Weights of a small GPT-style language model, trained from scratch on English Wikipedia.
Size: 8 layers, width 768, 12 heads of 64, vocabulary 16399, 101M parameters.
Architecture: no biases in attention or MLP, untied embeddings.
Each number is 200 + 40 x the weight over its row's rms, rounded and kept within 0 to 999. Layers, rows and columns count from 0. The size before them is the row's rms in percent of the matrix's.

# layer 3 attention output (transposed), 768x768, rms 0.0895, rows 325-379, columns 64-127
095,179,237,270,183,186,153,165,173,219,169,178,191,235,271,175,210,255,234,204,283,268,174,227,190,166,220,252,215,168,246,233,118,252,159,216,219,216,237,278,247,160,164,215,157,235,245,192,204,248,171,207,282,256,268,273,199,166,234,262,195,197,180,233,231
100,231,221,199,213,211,256,149,242,200,209,200,147,195,189,137,159,205,278,214,245,189,189,235,284,234,226,199,157,308,236,227,179,188,187,174,271,248,212,281,203,232,214,163,180,226,244,216,189,306,252,197,265,219,165,218,245,182,219,219,192,164,144,214,158
100,218,176,246,154,189,248,197,194,163,261,204,249,241,195,238,193,185,195,203,173,149,198,247,175,170,167,151,236,180,263,235,221,148,151,182,233,198,155,185,236,169,228,173,150,222,167,181,209,209,207,278,202,305,237,176,218,253,264,233,226,225,106,195,194
103,171,217,140,213,231,196,156,190,130,251,247,223,225,202,203,238,201,117,163,195,260,236,223,180,136,208,215,200,142,149,206,239,155,164,261,141,122,188,204,247,231,285,269,228,228,149,168,211,228,213,250,238,159,255,140,186,263,173,215,250,165,169,195,173
097,124,167,182,232,242,145,211,205,198,150,188,186,226,286,208,242,144,247,193,161,253,227,195,247,211,265,158,194,233,255,209,198,163,184,177,251,274,132,158,206,209,144,210,171,235,173,166,131,213,167,275,202,216,212,196,215,161,141,239,187,206,230,194,210
102,136,237,162,160,250,177,197,181,247,232,197,255,195,231,219,207,152,175,136,199,188,282,184,247,188,198,227,178,176,177,195,144,201,213,118,205,202,194,246,155,267,231,209,286,208,201,221,149,198,165,161,236,153,176,189,137,159,268,209,222,197,174,232,212
102,253,207,215,221,207,253,205,204,277,230,165,218,187,171,142,197,232,188,146,200,208,193,165,82,193,164,222,204,113,180,246,196,196,222,198,143,202,132,201,226,95,205,225,277,167,217,207,181,241,198,197,193,189,207,202,267,167,207,201,195,202,258,214,234
099,183,157,208,166,197,254,214,194,168,220,146,194,193,260,158,198,207,172,144,206,139,153,231,221,206,285,162,171,216,145,280,226,139,146,189,127,165,222,184,195,234,227,230,189,211,209,209,167,235,143,256,185,274,218,131,146,181,177,236,184,234,157,159,231
103,212,189,122,122,196,211,137,261,134,255,173,236,185,196,222,219,174,238,239,237,178,199,214,164,269,201,134,215,204,212,169,189,193,191,242,183,217,193,256,195,266,206,256,171,177,188,232,227,237,247,156,210,245,219,273,333,148,134,186,222,189,220,241,257
102,181,209,189,261,237,213,126,233,194,156,194,152,208,196,191,212,204,253,212,153,188,260,215,104,220,204,265,177,141,160,177,222,212,176,198,209,178,221,218,343,185,288,222,236,227,226,146,166,202,217,173,253,219,181,127,239,187,219,205,168,199,162,224,261
101,188,205,206,191,288,191,207,185,215,135,215,186,223,150,253,267,150,170,264,240,220,181,264,158,192,222,264,227,151,208,241,259,215,228,224,257,217,198,249,235,217,185,226,176,231,210,207,252,192,194,201,258,236,215,281,271,202,190,210,179,143,169,235,221
101,232,196,203,172,254,196,158,223,220,296,229,147,202,240,152,213,218,207,180,200,203,210,208,240,254,179,169,143,144,207,193,217,209,242,199,277,275,175,179,186,200,192,159,153,244,229,263,207,216,207,204,191,239,169,191,180,161,260,151,206,161,141,138,187
101,242,176,257,239,93,187,193,262,188,196,185,185,192,192,244,210,173,193,191,168,124,241,199,187,236,218,186,181,241,216,185,186,144,156,194,222,229,101,232,215,241,129,198,182,178,248,216,226,243,251,211,159,115,227,185,193,215,139,219,201,222,160,287,203
099,226,238,193,197,248,198,294,179,243,236,305,141,157,172,216,248,245,201,238,233,201,218,215,166,169,282,143,186,174,247,238,200,241,217,179,199,173,168,121,87,245,213,115,192,182,184,223,195,171,306,223,196,176,159,180,194,84,208,220,173,221,187,217,238
097,196,175,169,191,251,185,244,198,165,262,263,173,194,263,194,181,192,172,241,245,243,209,200,183,149,147,179,204,176,195,162,246,139,240,189,196,272,218,181,174,167,202,214,185,178,203,172,172,175,209,216,201,184,145,243,224,197,176,281,277,142,237,197,201
101,214,258,175,239,198,246,173,256,242,134,155,228,156,223,161,174,210,205,156,170,137,222,197,181,177,210,173,230,280,241,184,214,202,160,216,184,276,194,190,171,254,291,228,232,189,193,242,275,165,240,157,200,268,158,205,265,176,186,229,200,208,200,185,227
099,182,169,198,230,184,164,223,207,234,187,214,227,190,187,165,128,172,167,182,188,170,188,219,160,220,201,178,205,199,224,251,194,163,190,239,169,203,155,219,187,217,178,230,174,185,187,188,217,215,152,156,243,132,197,240,224,208,197,195,241,207,184,231,268
098,222,170,201,195,231,176,185,199,245,208,202,174,152,238,238,254,246,138,188,263,196,183,93,245,289,237,146,225,220,260,236,223,171,231,229,218,204,219,220,234,136,186,252,162,270,157,207,203,79,164,175,228,239,245,177,175,164,165,197,244,196,228,214,262
101,252,252,225,124,230,223,183,241,303,134,228,207,171,249,111,217,175,206,209,199,237,232,208,173,169,284,223,171,162,165,206,187,153,171,198,145,211,247,275,190,289,261,213,162,188,227,240,137,282,183,208,274,183,187,181,210,190,167,164,147,205,164,156,189
100,190,201,176,226,196,229,174,143,197,216,175,184,228,137,155,183,209,222,183,215,172,254,199,284,229,182,235,193,163,194,201,212,244,216,302,211,200,233,143,204,171,227,223,250,204,180,205,261,158,203,204,157,216,240,198,264,181,209,168,151,159,252,212,223
100,174,173,219,170,223,243,205,182,228,147,190,179,220,148,211,181,189,216,229,219,227,154,167,213,215,162,218,174,185,187,231,242,218,181,165,240,206,224,186,249,174,150,148,197,152,222,145,242,145,245,201,119,220,165,231,153,255,232,250,203,184,165,210,316
099,248,251,157,191,160,174,196,208,163,104,249,167,168,260,248,187,112,206,275,281,206,126,225,172,214,197,183,258,169,215,249,168,143,192,191,216,152,179,193,241,181,173,196,285,228,234,192,194,220,188,267,201,220,201,232,194,276,255,221,188,202,330,151,237
100,207,194,156,198,264,259,182,268,234,203,230,234,207,112,180,275,238,170,172,193,187,171,240,202,222,163,224,213,191,159,149,144,132,226,196,168,237,160,131,184,162,218,195,213,267,253,172,173,258,173,196,153,192,204,203,227,206,241,286,195,178,248,150,226
101,188,268,249,194,94,190,174,241,145,213,214,250,235,209,229,218,204,223,207,228,200,107,230,236,240,200,214,220,209,155,236,203,167,150,157,174,180,225,168,179,149,236,208,163,165,238,198,184,233,151,204,245,161,218,199,176,216,257,207,129,208,156,176,183
101,198,221,121,146,173,166,222,212,222,197,178,153,124,139,180,192,208,113,234,192,206,217,203,213,224,261,183,156,178,176,236,218,251,252,177,210,189,191,300,139,202,197,206,197,187,273,221,164,218,173,255,264,188,234,170,177,158,190,222,167,247,178,168,181
100,241,207,222,99,213,226,223,130,231,187,254,244,271,201,232,89,176,173,134,238,227,226,255,242,118,176,290,176,181,210,164,251,232,230,212,215,147,250,222,225,139,140,241,161,220,125,171,211,178,164,192,190,221,188,188,166,130,282,222,189,246,191,178,170
102,261,204,242,219,156,210,183,248,188,120,225,217,228,151,204,229,259,186,270,173,236,262,184,226,189,187,176,232,205,220,177,119,191,234,205,146,209,229,250,263,235,214,275,183,195,261,212,169,166,171,249,228,199,190,221,270,216,129,144,217,213,216,254,209
102,156,151,269,255,237,183,184,226,249,142,220,226,209,167,144,250,189,214,210,140,190,209,227,123,237,182,189,233,178,217,157,207,170,178,203,212,207,214,202,234,257,243,311,160,175,232,175,144,214,231,169,161,250,218,146,190,219,138,226,104,198,215,161,283
101,240,248,198,151,228,229,141,215,150,161,169,218,219,243,198,191,212,171,195,231,185,151,138,204,160,191,248,219,230,252,255,234,226,229,210,244,245,137,224,211,225,154,213,182,200,163,148,145,173,180,212,197,229,187,185,172,190,244,164,208,168,197,231,217
101,158,150,228,250,216,201,232,197,125,157,152,177,114,213,212,184,144,260,187,226,191,248,170,273,184,166,188,214,170,245,238,192,225,183,204,183,194,184,212,93,242,228,131,241,206,282,199,227,172,150,211,228,226,220,136,172,139,264,183,198,266,180,207,132
102,149,204,166,232,274,185,229,192,215,184,257,204,166,233,156,197,262,213,195,232,226,212,179,144,195,203,215,214,183,228,275,187,214,192,126,211,280,254,201,227,223,212,257,182,229,195,203,285,232,210,185,235,194,198,282,199,219,191,201,165,207,187,213,195
098,195,232,212,210,77,206,197,211,134,205,155,181,182,264,132,214,214,238,227,183,244,144,136,203,115,237,208,233,267,194,165,170,223,225,201,191,209,210,187,169,209,152,110,155,162,169,190,221,216,257,121,172,243,199,192,198,203,131,155,151,214,198,202,284
102,178,208,156,169,146,250,176,170,242,188,252,239,174,175,207,192,227,260,206,198,188,228,191,162,193,236,166,288,182,211,231,268,151,194,282,224,229,162,227,251,228,157,209,200,178,196,181,171,223,193,209,273,153,217,204,171,209,185,239,180,255,206,179,183
101,301,251,268,183,235,184,205,206,244,240,194,192,251,194,216,209,241,155,108,184,146,228,131,192,171,169,215,136,131,176,211,206,234,196,223,231,270,159,175,199,206,240,175,158,214,248,197,226,191,243,176,200,185,167,102,183,237,192,202,166,195,233,174,196
102,245,123,249,188,210,180,212,113,216,218,200,212,206,168,132,193,193,137,204,185,248,207,216,183,256,163,200,180,243,136,164,192,182,190,246,186,205,260,217,236,248,230,242,170,188,234,195,148,179,208,266,318,167,169,173,175,225,232,158,208,187,184,239,176
101,174,269,205,214,211,173,155,224,240,168,166,195,236,260,156,169,168,205,195,188,171,240,165,211,259,163,135,170,243,248,193,218,201,225,208,194,221,229,178,242,203,191,172,187,159,211,189,223,215,157,149,177,184,181,142,181,221,181,209,178,160,223,230,118
101,211,179,219,268,185,256,170,153,137,192,214,220,207,173,158,250,95,212,123,224,189,155,252,233,147,262,131,214,134,229,166,221,169,171,170,175,149,179,220,105,222,218,221,267,319,284,209,199,257,181,275,180,237,246,188,174,234,217,201,233,179,156,144,226
106,167,226,151,182,272,250,174,271,179,228,186,243,196,226,250,155,276,213,201,148,194,124,191,220,248,222,312,262,166,207,240,172,194,158,226,207,162,221,286,168,189,215,158,212,165,187,152,117,175,253,147,214,234,168,225,210,199,210,158,105,172,264,150,304
104,163,258,229,204,139,192,205,216,262,165,156,195,238,241,214,103,229,195,182,253,168,315,211,214,216,183,172,228,225,200,229,170,220,215,243,182,193,215,213,198,261,133,225,201,155,213,238,226,193,188,186,110,134,213,180,227,152,166,221,185,244,159,250,244
101,194,206,232,241,246,160,149,145,245,248,158,208,153,115,178,205,142,220,167,147,169,173,238,180,270,199,165,230,208,266,224,205,187,168,219,232,214,187,224,198,250,152,172,148,153,129,163,173,203,151,134,239,175,249,184,269,204,171,269,160,273,171,157,84
105,290,208,222,125,187,185,130,237,149,151,234,216,151,120,124,256,154,213,233,255,157,229,224,231,203,153,209,243,186,236,216,181,225,190,202,186,195,215,141,307,263,236,174,178,171,216,210,227,178,268,192,231,227,218,209,264,152,170,176,139,180,91,231,185
105,238,170,185,239,174,200,216,238,264,238,231,156,215,175,264,237,235,232,171,115,225,188,223,142,165,202,199,271,207,124,163,189,280,237,196,238,207,141,197,246,230,177,159,244,126,202,154,221,201,216,210,227,161,171,160,190,174,289,235,209,203,250,157,219
096,189,266,181,312,211,274,158,187,241,198,211,187,189,288,224,183,187,210,138,126,220,167,225,166,193,165,182,196,220,306,192,273,183,174,245,284,209,221,217,123,277,199,170,164,211,206,204,191,217,236,173,203,193,197,226,230,278,197,238,215,274,113,182,242
100,222,225,267,195,147,248,206,184,227,195,172,176,149,181,170,206,209,253,183,235,177,232,297,210,177,215,187,182,278,244,244,225,183,196,270,289,175,130,242,221,153,226,208,224,183,210,308,198,310,257,181,180,225,217,198,200,222,183,223,251,185,177,189,190
100,187,110,186,223,209,220,165,135,180,202,177,226,163,195,207,215,230,273,206,161,199,208,178,185,164,180,202,216,157,208,107,151,224,215,220,292,188,233,222,139,158,224,213,201,159,195,269,226,233,155,208,193,132,247,264,196,180,230,218,102,197,169,186,188
103,227,231,224,217,257,213,179,183,219,252,203,180,163,227,80,208,133,175,190,235,209,109,260,210,179,271,223,255,218,221,165,168,190,159,130,235,218,216,210,230,231,282,157,167,218,180,219,251,267,180,298,192,171,148,188,243,281,240,143,173,178,176,161,275
105,234,231,189,148,159,226,199,203,151,205,236,180,161,170,218,227,215,242,241,156,198,171,231,192,183,214,240,236,276,196,234,185,187,273,210,258,192,184,187,159,239,185,205,220,233,220,205,181,236,207,229,163,239,172,161,178,186,266,184,175,206,202,143,161
097,200,264,197,169,163,198,216,172,158,275,185,256,165,130,199,140,264,207,197,236,166,229,259,184,196,234,235,167,232,229,228,136,153,265,184,254,215,207,185,153,265,188,244,326,230,241,196,226,217,126,178,200,218,248,172,181,151,155,167,215,290,172,211,178
105,148,220,256,257,156,243,178,263,218,247,221,249,173,278,161,187,280,140,187,161,144,238,202,263,158,151,221,199,224,203,194,247,210,194,167,219,188,198,239,225,156,202,214,181,134,228,215,221,148,245,253,207,195,239,197,134,256,230,231,248,163,221,192,184
100,169,198,156,262,220,169,269,201,238,171,148,204,239,176,237,219,97,299,271,171,126,204,214,176,137,274,140,168,182,157,250,191,168,186,259,264,299,226,220,165,155,198,208,223,198,197,212,191,182,231,151,172,132,228,226,221,216,185,210,218,248,162,269,227
104,229,97,234,190,123,241,182,180,227,171,204,229,143,231,254,188,181,154,191,139,167,210,243,258,217,155,147,209,134,230,145,186,214,173,155,197,213,275,202,227,88,245,230,193,272,200,221,209,210,197,270,120,253,222,169,211,206,180,164,236,255,196,230,176
106,169,147,174,202,201,231,194,173,198,140,186,219,178,192,215,151,163,98,199,305,251,291,201,174,117,274,168,172,188,165,158,210,139,178,176,256,220,177,204,271,208,192,234,207,233,252,203,187,175,258,210,258,264,145,172,235,197,214,199,187,112,199,253,237
104,150,206,208,136,204,159,219,217,262,288,259,219,149,214,227,179,204,230,206,227,145,173,170,268,195,203,198,185,133,244,188,212,238,127,199,191,242,212,180,120,208,213,113,180,195,180,230,273,213,229,158,218,181,249,195,219,223,142,259,184,197,184,258,233
102,195,192,188,163,162,203,219,257,240,197,149,249,163,181,231,176,236,177,229,267,218,180,210,216,152,185,260,160,184,164,175,201,187,26,123,223,245,248,244,234,113,199,141,176,180,212,274,271,239,158,195,173,279,177,233,263,255,214,184,151,208,252,229,163
097,208,241,150,219,265,182,206,116,155,154,247,156,195,269,140,193,207,211,197,223,194,237,216,253,302,185,171,223,185,246,195,201,223,181,221,197,185,201,161,223,191,218,160,265,222,199,230,229,256,212,272,200,182,212,274,232,264,184,112,203,233,235,232,245
# layer 3 attention value, 768x768, rms 0.128, rows 326-379, columns 64-127
100,233,147,173,187,155,236,198,184,194,173,177,196,109,270,173,235,143,206,177,127,203,217,175,214,189,217,217,212,185,229,241,183,173,302,178,201,242,222,135,211,161,217,203,209,196,148,206,235,199,185,229,151,158,217,197,158,217,140,215,186,213,217,190,205
094,186,216,178,226,165,192,196,174,269,191,192,154,160,161,220,130,170,233,202,181,120,227,232,246,155,158,190,144,265,160,175,166,203,203,198,260,169,277,198,173,218,229,254,189,131,257,138,213,166,248,135,182,185,182,162,182,216,203,185,232,184,231,208,156
101,172,166,310,175,266,233,171,220,171,193,218,243,256,231,284,170,216,244,195,260,124,177,248,156,236,217,235,193,181,188,94,258,207,170,304,197,271,229,170,268,208,215,203,184,209,203,212,166,211,176,164,96,198,187,227,204,211,201,172,235,220,182,186,208
089,286,247,190,233,239,183,228,187,289,229,129,177,210,194,161,230,181,226,230,184,210,262,152,116,152,182,156,289,185,252,266,209,190,286,242,187,138,291,221,174,188,226,176,148,132,221,232,212,229,224,184,201,199,190,196,123,184,220,173,247,132,204,226,154
094,204,123,158,252,208,214,177,125,196,174,185,125,170,176,225,279,223,240,196,199,171,137,224,168,174,185,241,210,229,135,209,198,214,166,275,287,188,163,122,294,213,199,223,167,233,226,162,264,233,166,259,173,108,179,143,236,190,204,206,159,175,224,188,179
095,221,190,238,228,155,244,156,163,144,280,227,199,154,144,224,207,202,190,302,239,166,179,130,248,165,293,244,145,196,178,217,207,173,155,223,259,243,211,198,191,177,249,128,189,282,168,212,264,209,218,149,264,220,195,236,181,215,227,200,203,162,187,125,128
094,163,225,236,136,272,141,161,242,172,178,284,215,219,216,159,201,191,187,172,164,197,190,236,191,233,218,215,232,125,209,114,169,137,151,171,222,199,147,208,182,191,165,233,212,171,236,218,149,189,191,152,86,161,256,152,155,192,176,194,178,223,176,176,152
099,218,257,199,227,166,185,231,255,188,269,134,214,242,168,180,141,108,190,219,156,253,108,250,255,198,149,172,158,152,160,228,214,191,258,94,197,170,203,177,164,213,190,223,177,208,273,167,152,213,257,190,241,240,179,227,203,228,225,154,167,273,171,187,146
095,183,213,217,196,239,208,197,251,178,129,230,196,173,146,202,285,203,150,202,207,248,258,177,234,234,116,206,223,203,185,177,190,208,174,280,211,245,192,225,152,189,151,166,139,197,180,167,242,137,273,210,195,186,189,222,218,171,243,168,208,151,262,253,145
092,186,227,158,219,125,254,216,208,210,244,214,208,163,168,156,177,244,149,112,204,269,208,121,154,206,222,196,299,270,218,179,264,209,241,233,182,195,196,232,180,170,175,199,191,158,199,182,204,163,211,176,153,163,177,195,181,131,197,170,200,124,251,131,180
099,188,168,131,192,155,185,176,181,102,317,215,177,166,178,287,266,200,125,143,207,227,256,229,211,173,181,214,157,221,176,222,207,215,144,238,194,174,187,249,230,198,193,221,199,218,214,179,137,154,156,201,297,223,196,162,215,234,173,199,243,201,233,243,175
096,234,147,300,218,242,218,269,162,195,164,231,161,195,150,163,97,220,184,137,143,272,186,79,230,202,191,144,254,157,185,316,172,232,187,179,185,245,226,175,131,238,237,231,237,195,132,185,84,181,196,160,160,157,194,166,282,201,111,232,233,176,215,163,188
095,164,232,159,186,196,221,162,189,186,226,187,180,185,141,184,167,260,210,239,247,119,173,192,245,229,121,254,223,273,225,236,217,174,137,245,198,164,215,262,244,132,190,164,227,279,170,232,210,249,102,125,295,149,235,197,242,286,241,208,186,172,172,200,122
092,160,187,234,186,179,180,259,260,189,203,192,137,225,108,179,206,180,240,220,137,211,234,139,158,286,181,182,216,196,275,164,124,203,149,239,134,214,194,198,268,208,261,116,214,204,213,196,201,197,156,229,211,241,262,177,206,178,220,230,188,227,176,139,280
094,153,188,212,166,187,223,216,247,192,213,183,184,184,170,217,214,283,203,278,171,199,190,231,197,235,247,154,175,266,207,250,244,239,181,236,166,219,252,85,173,193,141,168,128,202,178,238,80,155,170,180,191,246,322,241,312,191,256,242,233,203,228,256,162
093,206,271,201,216,177,140,129,110,170,239,215,143,180,183,217,226,239,269,199,204,239,245,182,97,172,217,244,139,250,201,164,211,311,195,168,240,181,185,123,287,198,233,145,250,250,227,139,170,190,217,210,240,212,296,205,231,187,165,231,243,181,157,185,166
092,183,234,187,195,188,213,170,260,164,191,205,198,196,189,231,164,253,213,197,117,159,174,218,141,241,124,232,114,243,236,136,229,209,222,180,70,226,202,166,190,227,204,178,182,220,242,123,203,240,190,196,211,237,204,158,212,173,188,175,153,231,226,166,189
096,192,210,219,213,199,198,190,247,165,162,145,239,227,162,265,149,155,214,271,276,186,125,241,213,272,162,172,223,231,235,238,150,180,142,184,282,168,226,162,207,235,135,162,150,178,188,221,249,267,236,285,113,282,140,142,150,184,217,232,245,169,219,182,236
097,239,190,155,150,247,251,254,236,209,163,239,164,275,210,176,230,204,182,246,213,215,153,198,230,251,227,280,237,186,190,124,199,180,214,198,253,212,197,138,230,176,130,178,160,239,232,168,226,216,168,230,174,117,163,240,169,197,142,217,274,161,204,180,164
087,240,259,182,213,300,161,159,219,163,158,205,262,229,222,288,265,210,191,212,237,143,194,187,213,256,176,220,260,276,167,212,202,161,153,226,170,179,210,208,186,220,162,197,203,250,200,196,154,230,175,138,323,218,274,186,210,153,227,154,159,182,255,250,99
100,213,148,247,179,155,169,238,157,192,135,157,216,195,152,245,243,223,197,269,133,155,140,159,172,185,213,167,162,215,243,171,266,158,192,182,167,181,257,204,245,192,210,152,222,216,226,238,222,205,243,190,208,184,147,181,234,157,184,161,214,176,204,224,254
092,245,208,237,213,217,111,237,241,180,160,207,253,167,202,254,243,187,157,219,179,145,194,131,171,173,175,275,148,214,218,207,233,137,218,221,135,247,210,188,184,238,184,255,234,69,162,140,216,154,238,141,205,226,196,252,228,142,176,164,141,307,151,219,183
097,173,147,152,195,209,175,268,195,230,180,130,145,168,230,170,147,142,148,113,209,112,169,218,199,168,239,197,177,204,162,123,193,183,123,155,220,222,179,174,206,200,186,226,242,162,101,261,270,111,143,204,181,201,169,182,251,314,124,193,257,231,204,252,151
094,169,169,225,157,227,190,229,146,200,179,152,236,211,254,200,308,195,254,141,190,229,192,277,232,175,117,226,218,273,160,216,118,227,165,223,198,189,249,270,252,246,187,242,200,165,232,255,233,193,224,171,199,216,167,207,130,214,168,137,186,214,196,200,168
093,176,89,177,271,221,180,193,171,145,154,243,218,268,269,128,240,230,158,194,223,243,272,161,192,199,200,181,185,239,129,206,220,126,186,159,160,127,127,197,305,227,211,202,212,157,260,282,157,219,271,218,189,194,223,234,235,194,155,199,153,109,167,260,251
092,136,179,168,220,211,257,244,149,187,236,156,255,212,231,141,164,228,162,186,203,211,259,209,274,175,195,240,145,176,232,145,274,150,156,242,151,262,223,148,215,191,214,141,179,183,143,157,204,236,202,242,223,134,222,231,203,241,206,222,207,227,222,148,234
097,264,235,198,242,232,246,178,220,212,207,262,201,253,143,189,152,237,187,209,165,144,229,131,242,246,137,192,167,194,203,252,289,214,224,179,247,209,231,221,178,203,164,192,276,253,169,226,199,216,234,157,171,192,208,204,177,260,206,113,221,304,196,231,224
104,169,211,181,187,168,166,238,189,247,208,292,143,211,165,233,263,209,217,245,186,211,203,196,145,212,247,194,232,217,292,132,177,182,214,252,266,165,194,160,230,190,234,110,128,192,256,161,276,171,172,198,246,189,164,187,214,161,215,162,189,208,194,247,214
097,167,260,136,161,276,185,153,194,268,245,180,149,210,207,161,247,212,215,157,188,183,148,252,186,285,226,175,227,257,169,221,119,208,195,186,267,137,177,229,206,218,198,247,159,230,121,182,200,245,211,236,215,158,232,216,231,215,163,191,246,136,180,173,258
098,206,207,243,191,210,168,178,280,187,278,214,195,176,210,223,192,163,123,242,206,184,155,180,240,198,122,197,161,187,136,207,239,279,121,237,138,205,189,160,168,182,177,167,183,212,214,215,171,215,170,143,166,160,233,224,192,213,200,180,267,156,215,159,213
092,264,194,166,181,230,214,245,153,234,186,185,219,142,192,215,187,244,246,189,165,175,207,198,261,268,155,213,169,189,268,231,148,187,219,175,135,188,219,210,161,211,209,166,225,226,164,238,173,163,174,180,237,139,200,290,300,192,185,212,92,174,219,233,241
097,240,157,303,163,216,212,247,230,167,159,265,222,203,191,243,212,244,140,154,235,316,173,206,183,190,180,184,199,168,197,191,147,180,231,180,241,159,186,173,194,240,188,161,172,235,233,152,195,159,192,170,177,203,219,243,196,149,177,221,190,244,212,254,218
102,168,191,187,224,276,213,218,245,186,230,159,148,216,204,221,258,156,228,238,205,181,206,185,276,206,145,172,192,100,155,149,202,208,223,245,210,238,183,237,160,214,175,193,198,147,158,195,173,240,137,218,223,150,201,160,202,185,194,165,137,191,210,170,184
093,215,248,206,169,242,199,211,154,204,213,259,193,225,222,174,197,181,242,216,247,255,251,265,218,179,210,220,210,272,157,234,135,217,235,157,195,273,202,288,184,177,158,189,123,205,204,158,135,166,230,212,181,218,201,230,192,187,232,183,285,200,216,77,173
094,229,165,190,208,147,209,239,168,182,228,265,237,177,173,218,246,183,176,126,218,288,206,266,175,178,184,208,204,211,90,170,221,181,166,235,249,186,206,154,247,226,230,282,52,181,135,230,188,268,233,226,230,201,199,178,252,207,258,221,206,220,234,169,249
093,236,142,181,189,222,274,232,122,199,165,213,172,182,179,143,226,279,121,246,221,205,239,199,200,244,160,242,217,266,152,251,158,243,177,226,205,120,221,262,218,193,178,143,162,188,182,198,220,185,176,238,243,138,181,259,181,220,127,213,198,179,230,206,264
098,191,250,212,178,185,179,144,229,192,169,255,156,169,156,259,211,212,149,178,202,130,199,206,202,92,201,126,89,231,288,165,277,257,256,271,228,149,213,197,210,258,176,177,204,232,223,205,263,206,198,235,165,188,160,280,237,179,201,217,214,163,184,219,152
096,204,123,129,216,203,190,163,230,181,192,222,201,232,192,157,224,193,145,137,167,219,196,191,163,162,261,278,152,216,215,184,142,179,164,261,213,158,233,196,185,157,266,162,178,176,282,177,239,247,259,181,219,235,238,293,181,221,223,164,207,121,203,213,195
088,192,141,192,200,158,185,145,225,248,162,178,151,234,263,144,209,228,155,232,268,190,216,180,108,206,170,224,225,245,233,244,276,217,161,163,234,182,214,165,211,171,185,136,206,188,220,244,224,207,300,189,217,250,168,232,171,212,161,197,213,187,140,252,138
102,193,295,192,177,223,135,268,188,175,237,167,207,255,235,236,183,198,220,234,167,242,192,232,112,190,176,190,147,214,232,273,208,178,224,175,191,131,247,196,157,149,207,174,270,149,242,136,212,167,184,198,205,269,257,237,230,192,226,220,216,220,134,136,213
097,267,201,202,253,261,166,243,233,214,178,145,196,218,190,134,223,150,142,240,212,239,187,137,253,256,167,160,215,256,145,317,218,154,178,210,176,264,196,160,113,180,200,225,195,208,139,241,243,228,214,133,256,256,230,202,278,259,223,159,153,216,196,265,209
094,267,222,217,206,181,152,241,126,191,230,237,212,187,90,134,222,191,224,154,220,258,208,200,185,183,206,175,199,178,237,241,174,213,264,122,212,87,270,224,228,87,182,267,270,214,194,141,161,229,191,221,157,192,206,192,230,143,209,175,137,178,216,230,159
091,171,216,157,153,207,171,182,209,204,208,165,153,222,175,169,186,215,215,234,150,228,200,213,157,220,180,245,168,229,211,185,140,182,213,251,242,175,192,167,179,206,198,232,185,192,189,165,171,130,198,224,149,259,189,208,176,195,242,204,233,236,140,243,215
095,208,196,198,190,161,214,207,140,306,238,161,165,154,225,182,186,234,205,165,203,223,216,231,144,207,271,173,219,132,213,220,277,253,218,184,255,224,196,188,181,247,158,159,258,192,173,158,206,227,178,171,153,224,214,99,176,181,190,154,262,128,260,231,236
103,155,203,213,233,191,115,252,218,211,318,156,197,229,225,261,221,146,188,231,147,225,187,228,108,225,227,206,214,229,262,245,289,213,232,196,232,185,178,167,192,193,109,197,196,167,171,216,234,203,187,129,204,191,211,214,201,157,199,198,184,167,193,218,151
099,241,225,129,211,247,263,232,253,245,201,212,199,188,174,197,171,240,149,208,243,161,249,167,200,210,257,178,154,105,186,219,185,223,192,221,330,120,218,229,206,133,260,161,250,174,204,201,152,183,215,210,192,202,189,186,159,215,198,218,207,204,176,299,237
092,166,199,167,248,217,191,199,213,242,206,138,196,196,142,183,256,168,215,182,223,174,129,214,252,170,122,172,228,232,218,207,196,262,167,156,208,247,173,198,128,172,208,219,168,165,223,182,178,216,172,196,181,169,164,201,167,228,216,192,204,227,217,211,146
099,236,226,168,181,222,215,275,156,185,112,215,182,206,192,273,211,227,209,200,219,197,229,161,140,221,140,207,181,236,164,196,219,224,242,247,208,177,205,194,202,176,178,294,230,275,187,162,132,202,191,226,144,230,197,226,244,269,196,191,206,288,245,199,234
096,318,215,239,200,209,252,161,257,201,220,213,240,227,109,211,148,196,188,180,205,205,228,231,231,183,198,145,227,194,155,222,122,222,212,192,178,276,181,183,172,166,166,264,183,178,197,218,224,240,225,244,178,226,178,215,235,216,238,185,222,227,186,255,232
097,161,235,233,145,147,195,252,99,118,181,196,172,144,208,238,197,193,196,157,182,248,167,229,228,221,196,207,198,266,204,179,166,177,220,230,160,221,159,192,137,163,174,130,204,144,171,139,192,160,236,235,185,200,121,216,170,236,147,181,216,131,182,163,193
101,227,258,194,218,205,203,179,251,172,256,187,209,252,212,189,193,241,205,254,197,196,198,270,260,308,138,160,234,197,273,234,157,286,167,257,203,164,210,214,135,170,169,232,188,203,181,219,209,216,118,223,206,217,209,210,219,247,143,111,200,213,186,180,150
097,231,165,167,248,130,197,112,165,191,176,223,180,176,132,231,110,195,148,145,181,193,223,203,128,157,183,221,176,244,174,173,203,230,266,143,145,156,199,155,191,233,202,208,182,180,182,211,164,223,244,195,172,147,263,222,195,218,212,192,225,213,223,209,163
098,203,199,166,292,223,200,277,164,198,90,232,133,187,247,157,213,223,243,154,180,113,202,125,174,156,190,206,245,165,225,196,243,199,279,173,211,193,207,269,175,178,121,226,228,194,227,193,184,184,174,199,183,143,166,148,217,175,174,195,209,153,278,152,261
092,199,191,235,210,143,197,252,236,194,238,237,241,162,159,252,176,217,200,241,206,166,191,179,217,147,225,233,200,214,273,172,220,184,216,120,237,181,269,143,197,196,125,229,204,235,246,264,195,104,216,175,219,177,196,192,188,193,201,106,207,170,158,184,250